From a checkpoint of a small transformer trained on Wikipedia.
Size: 9 layers, width 256, 4 heads of 64, MLP 512 squared ReLU.
Training: a variant of Adam for these matrices, 106M tokens.
Each number is 128 + 32 x the weight over its row's rms, rounded and kept within 0 to 255. Layers, rows and columns count from 0. Numbers have three digits each. The size before them is the row's rms in percent of the matrix's.

# up: layer 2 MLP up, 512x256, rms 0.0937, rows 168-214, columns 192-255
# down: layer 2 MLP down (transposed), 512x256, rms 0.087, rows 168-213, columns 192-255
up168 104:133151125132142053113125108107149121155142103096139160116143115163166150127155120123188118109124101122149116116128042088079106152116035083129205177128189151148074102185091153116139128170134095
down168 104:108098128103166134124119159137152179124126120086117101125133111109201039187214094154072163095095106138148135196114136127118120138130113136096088098126201108152159167136096200143085179182140151
up169 106:124074117117093042162108120087100102110117130122114117126129071079085092174123174146097121142108130178073088180183131089124160156138109195189112136178122118174169150130130164097176151143087152
down169 104:135105113147121140130132081123110112098123206155095124183132176159158172095084143150126137126133103190120175118086085107070111079141077101171117103166084145165056122149084116128136133127138103
up170 097:128139170154138075102118130167094109178162101112131165137076097086113072100180161185128107077147130083124082162123145139181105058139130124128120060096125160121142129112146103177067143104178123
down170 100:182159167108118155149121140141139094168172084117128151107123145133094104141183198145108157134094189090158158106203144094088129153136100160134164086077144126110146142098173105108197150133040124
up171 096:141071130110110104092121173141090129177142202127124190090180136127095152154126120142157156130081103155146137136128073088111121135100097100120179122159132166161104145146139105129175098119147121
down171 096:090126137122115084152158129143126189120122137143105111126117168103134146115208108170121144125111142073047145173141160090141082136132145058129095118147102084119098117141159081065167159134135127
up172 098:127149109123138151101076104130061097102153080133156165132119116151145114165183163141156196103146107127123130132146143087109171144121112140125133097182078086152161158121176102171055129100139106
down172 097:076100125149113152135143152064175119109134127140105140160152104166159121143120124120171118134083122167162140192102134123101109113176100153152126106110101142111100079173160148131081072147162079
up173 095:165210104108150083104105114144108178084110157117139192083139119121124109112135112083144180141144178108165148140091125166150139174142186124130085111125159177138112163207137078181125153087165198
down173 098:153127188127101151115101136164088173156048195144086167099132084092102139136147067110099154054138173110136118155104116146120071139095133132163132121150156159132083103116069097119154136169130092
up174 097:129136163144141116185157113111174103079113113179177130177132134100125168092132134152120125168144110126135145106095098165121144158072166157104138168145088169117156138098124170146121130221101128
down174 098:086139184153102111107178130135113089153126125072110088121167165122084151123166161114111152100123133131107106082105203100105081094098132186073126122087146133142100126120101125132131134102112136
up175 097:119143198152152111115127103115133140163144097146112167134184090178153095193110130112184153146072040109105166149137186178128107102124147122102156129098169133102137132114099107170141112145130174
down175 097:132147159122123114091146155114119137153112118101117131133090097106156098145131171145186131143132157096174117121109062114085111144121102133105059085148130080147123140129165213157125143152103152
up176 094:143159171135085167123120081136117133112144141199147158145133161149124123156133150058123123138084141110117182173117138150144109109141081165124074154129119152109116103179124112174106120144138163
down176 090:095087093135125176062123205133095139131080162139123070143103124146112123109137134111136120138131113102093096096142143153141081180168120129153179129102084096111155088070141120100134135056178115
up177 091:126053118106098119128137171160152126077108109083121140130115084111071151088132145107123107164154100129157074097160097071121098127192120136132175130169134160128058122111165109160142124134150118
down177 095:127091125080117170147153116139098164128066087140102119166088108137098157173188109194145151110091155173149130146124130149090078131174118074142146108154078092140136103102146126104110172107122126
up178 095:175093145096128085113116137155156121088163121146103137104103126173108178112044112072171182176104097158181122138017136156136115063097170177125117169180136104193126132124110144145139132141121113
down178 096:156134136135118107097148109119081151129129135111145170138129091164183089126144119171169148109140207161155093090169083070110114142140080175115163119154108152193160156140131112157137120147105103
up179 085:188167144130129143160118111132125123148187148155138159158139127142126190097104157086134127091106113117153206103103145138186130120099124134116102133141193069175093133111158129114123143165075076
down179 090:140159137099123123126136136138093091156101097126102106137132154146142109126116084151137179161141154126111059097147117100094121166077156136097123159131109124114129106152114112097131136138113103
up180 112:168091143115146086144131096191091146098120086216197152121132093147170172159181195130137125165119157128212091083092137173149175122148150135064109122152171162145173104158091080196119142136119132
down180 114:141105153062111119107135129158107115129067196135184125106177090107161166091117138141134147122089088107109136104104166125146130089129124126098114151102092142103094171180160057119156174119056154
up181 103:140126111146213117156168082108122104138090103158078160105126131120126116111102175139092125096115085086125158140129141119203146169076201175145063119161182132155158175099154112140120146124096134
down181 106:116123089170197156074164128106135107122086129206112130118092171125119147114149156103146148143109143094125126155098150136129174177172067090151187118139118115155058153122133153114125129081124163
up182 107:104167084121163150106153116156123142151151126136136201039147150132146197104161138147130086151120075170096086117152147128102102183070148092121119057146087124146126079185139125129130101132125095
down182 104:104147097080099117100123044153138150172165153156114150097122138144087152094150131098126128130111155122111072111125158187187170135164139156151090105179121107078099107137122199094113096084083151
up183 063:156090167173141064184149102184106100154144100105086186110116127144138130128127157145175134160092162173112152164096145169124095142099201080117136091136180190153168134124074062165144112121095113
down183 056:163125112103175109152191116091105113129080093107141111084075126148171125112157080126143099129036086191147181092138127089121124135093146166158062110172064085129080159111097123159145103096100120
up184 087:111101106108159094118115115107096095120121108144113152146089151160162126140132224187162144144107111161139133152146159097119138108125134126116136146168122077137121184137146135155081092102149129
down184 091:150138127121135122178101125083162123092146131133126114143186187142149181161063055098158099129125136145136064158079124175095145114105142074138154095129142159109119112139118095139100093140141123
up185 094:124168118162131155146078041173097112129176084162049128117086139179170153152153174137109138109112099112097147089134177122148163163103106154139122103124098139110140082141181108155102106124057156
down185 095:090121107119096118153127214100166125112110092126221148158111108154111115184145131114166125148099138180120120149136140091111152199131094106145120122136098104087128044141087160129143113122143107
up186 091:187179089160167108146133081139165153129148091155134103127145099077098183097107166158195120186128153128098104103105150158112122124138131136139102170106107170159130108094100016170171064148069178
down186 093:185132130128135156098142129119102153175147089100048089163149134138098164140137087102116184069140122095123125122143119056174112158143104118112181162123165179140120155131131141091134103169123167
up187 098:199206150219122099186117114104131132118162074124106167128135070170143117081177145147151110167128157163084100171147072081153132100145116074100088119122114113130131218095140120164072126184166099
down187 097:128134126140125124079127090108190143159110141126121123130128152126136162145072139091118164192104166132171150124144172117163127168105148145111142101165133102095130079104138149124136101106144064
up188 089:099107157108088141149167140108080093106121095126074154153095139122148084173157163139152085129086109162118150154172120137092133104130074140102064139174130102189125091159138090123084104153135074
down188 092:153119206088123148074134119144098137108156145125103093150153070130147152200150122108123165124157088123171130140107136105130136095162099161094107186141192120086115059201118034152129127109101175
up189 105:120118110116139107156134093163087075135151131193144172134107135062078137136108145162075106123117186105131124072099172106200174150145143123113074130163133178173115167055129088115089113210075173
down189 107:124154103136075145131112141129154137173109110167131156140173142114130165180066112083127122147200080134098131110105144130169165126155131140179106077164179133127051083094093109100147113140077150
up190 098:150075163098123106184157123152115126157171149178116145134113123155137167159183172154124126164147159106100093122090156139104165132122108140099107137145112088114134122129172152161105104142091068
down190 097:136097177143104102131114074116162115150167186124179206118112156154126139133159121059114121113113162185090172133173087131119111191143094126180087081092112145134099136066111155081107112160130115
up191 100:191130118149055152146156195150114137122103138083161145124165071114155130131109167120135153139106138138136130149122177139139077162178157141102160135040145113160145115155054090148104102125142006
down191 097:076161147124079109093099144138123157149095086157116112085124149132111124153136154115126115121163069140158101102104088143129124153100102092135110087157128156124158125125129116098093141107120207
up192 101:116163087164111125094185058069108119135116142116051121126134157089136128172123161119150096093122072111127137111109136123102096101136112128139104163142121123076144121137118104104125150150121079
down192 101:120146134095129044154152126151133129153134120185130156202172067057129096130156151115079140133148134125114145152129111058145226150162152147113148070154131181063130185101095163120095132201108171
up193 099:136081152120133152093093172142119028098119112184107141126114107113152107128151142107162115116134098114117192145088111117125136135110109125102158174114066142094037139110148156146144133153161165
down193 099:092102172147170135152123117141103120177159109159117086151073119129187155123070093138193117127151117147092162183134098119149155164153100117094119181130157134141074166115100159091086118151133076
up194 102:117149082137192113073124128160051109147112129139082127080150103130101109116066136091092160166153132134105133156097081116081150119117127120115162091108176135140162143151188129141130116148174151
down194 105:117134167125157143123147183111129115147113180115168113089191155117142149127129097074140148176138138106061139101139146137099090097094136125132117078072099186109180176155120113132117117172110164
up195 111:156112162126102175084125134154125116161078148062111137099119165143123163116131160112063135203172179103159117150139151138165078165137118068154103108164079139172131140105123115095061126098153075
down195 109:115138171115104163143115134112158160177109104150105108123112177128049175075134127096077081161191147155136148081142127097158151143147104072149086132130092102115120181099089124096092109122162134
up196 100:178052139178179102098121131092063126132151123112098129152124175150174158170084206137145152110140133198135136130141110130182156129131155134137074148176114113120109161148079169169158080156148127
down196 100:136137160154155091112123092179162168099116076049170122153160160109095165165121116150079135045140108127143122140170200108094138101151144114155090170115174194176120118146160130143115132118114120
up197 105:174173106158157110098130132124095147184157137146088089124121112090222101119131156121117079099082091094133224103181096207178088141170147129100160140102116131188120145143114124137118126072185092
down197 106:172097137139128113167075092092147137151172060106113127198094190130156070118184164099144055123201118103099090145154137125123072115168113115178114084104086112174128175113135195132074116056163117
up198 094:158125157137136100147095079160133074076176133081100160105093158172202076155129128149125118178151068145134173158121120157157089199068145112168173228152147076159155113135088144160154108177127097
down198 094:203183101142121176147171106096149143136171106178132094137062164118166150159076145100133120170161127139147128139122115131110122139116084112181095138108098118124079083103182200093114147106119171
up199 106:196142129125155048148133101107048075102131058161168132108147155116089140163113149149109128136118095109135165122168156172091066102082085086109165095110109100137177116086089160138091129163112174
down199 106:130095104129136054200129127112073106090171094131190120110136099108097171177208079178119085134102108152164202087144171133122050117105145149122177118174140188147107127109112148183124130170110154
up200 106:173138123146077078132178120120106137142208132145155169127111105081091075085114120115168118126166127160133147124120148182158118083104060111113101116115069075122111138191117117166167108125174101
down200 099:126135122133128170099128176128142108186121119083134057149107182100126111177157110153098142145191116167156047113154093097141170127129149094060103161153091118099103167086125148119165140115111103
up201 097:088061090126123155171182051145131100113172139156131197167104159077151103138141138143158185131129150167123107154060173170201121139148137088102116141120117148139151112140161087153084079172161178
down201 099:090134132148132096142101114137110131115116097085155153108133155167128153152115118203183173108143183127122137136111080117139131090097147097166098080168113131135103087114146181124185122097147155
up202 103:118127169204144115155159175144125159118185139154098176151096152089110098122076127065139104145118137113120141164165165105195146154090103156108101102085134110135136164130123139120137144125134120
down202 105:112124155162132129151129177124086107139052158210110151074096137091131169155179110150148114148128119122096164156143140072126124142088104137117103098122105176134117087146153137100154214098110162
up203 093:172139110128125153075112172077110115133148168118154079108141118107134069157092138151108128159182065138130153075085071107132186117169172139156109131143101119115160084125170155104107136129139069
down203 094:062125112116117123099194115093176154169134134187135133129097135133039109135132175161089113122178113121142107129097123125129119176101129106168134115103113134103134063119132171092135124105105152
up204 095:169101104108176152130142175110078149136161127093109122109133075125155073133114202170114145145064129131131154122086136119131115118168189126040143179161117115199187129161116135138107063137140118
down204 099:129139119163094152149136104089148139121190100198110181181135138134181114163154138119167130078152096105115131120133078114098196146121098164146103122128159138122145072109147120165109097148118124
up205 096:106200152126118076134143131117076050131206129135123140103145162114102056118110105095104111114184095169145131131124105166142127114102096162138160167108168051144133119156090102127143134179114145
down205 097:101147128089088120071127136129098123146168185064136077163159144119109154148128107126104131103167137093093068147125133176067136084110143120159134144138119112096159107081097058083132085093155159
up206 088:099057185130110129122150184110102137167134042165103158127091162082119174137140115152095125150184080189085185134096104094146178155135154117136111104180171082175159130070081104133092087139144139
down206 091:068159109122137141149166135068208129144159111127126091097096127114151116140152157190112114084093125131140107066109130088125137144165127150149116119129153105115168095100140129129140079122094114
up207 104:134086119143116142113110114165138121146103074157155176113106109127109131153130084091102113173123083123130165088122108143111041123097169082078075137170197167157120149123048090168124130221092206
down207 101:139137054170141109095132171155148142135103076109184108133126156108145189188109148095143124162116083102114093112117167171109170107168185087139092118169104130076111122054137142092103114135157065
up208 106:109097147185141168168173132163134087094181147144103129152098103151184075159137143137105117131122099110128159105154115157188179114107156119131108107079105148127155112114138103157135127103109083
down208 106:129102117175103106115138094115074180123130159132177102170152121158136135187153093119142153107122142137139114133132198114110123087106124127178084099048072106160135066105130174110143111061154063
up209 103:127136173170133086146112133071139087107143108151153135058139130169141111144156112145143152125093112146182204093176107122130121145170106106124125103130132137112116108071146169171156149102170119
down209 102:181128156119200121159088125159112130115115087112184099145160101149161151146188168138106199121184171090218136125070108095118150165137080104125107132101146130131073127130142100155175183106109126
up210 099:111113118151130144145093135093085147127147141106130142089152163150089158099139145137119152171121091156189098118062153162149141135104127147140082131203102150138133157128119121176130142138127114
down210 098:130149178085134084079115145171172123143102179099053146150157129132093142118127122189161156128087151158154155133149147151143114168119125121122123154172171179149098064201142170112133109132066140
up211 093:138114151115143170165112138103140146147070188110125191121135179173113099092102133143176105113146120092148116142107080119098129134177162145138152140103127129168143181184180167141115115235138144
down211 098:206159121166066126107113112129118109115074070034163082144202128112151106132139084118143139089135137148114161149129114097165142113098147134123104149134118113150092155115092137116194085143169135
up212 111:173103134149136102150135144049097099138142097174078084108104058098126139058128149146145113161131104134114182135132134131124105162143098166147121110134097120190117121105051085148138072124123097
down212 111:151137114163105137151119115073109178153111126125112098147086099163082192109138084113149054172115127100117145114142122162104099136124164108198132159131092131176193115158153156119100130168154125
up213 104:158117137161144114218154184152133118101128131127118178126113089208086110108126106184125107138109085133116192137157108170124066178126087105096121100086122162119102160093124111145109145204147168
down213 098:163132155172116139109094193100115089105056115053146143128166137084136148152157061139162162123141146105107181159139136075158093100084140086157145064139062120101132130128111158137152150172110111
up214 105:165076152163119053142115077085094129161131164193100141140125121121075163066067103079131104144200100104145092102167107135106097129129106125111183154135095067173100128084130157159144123142160108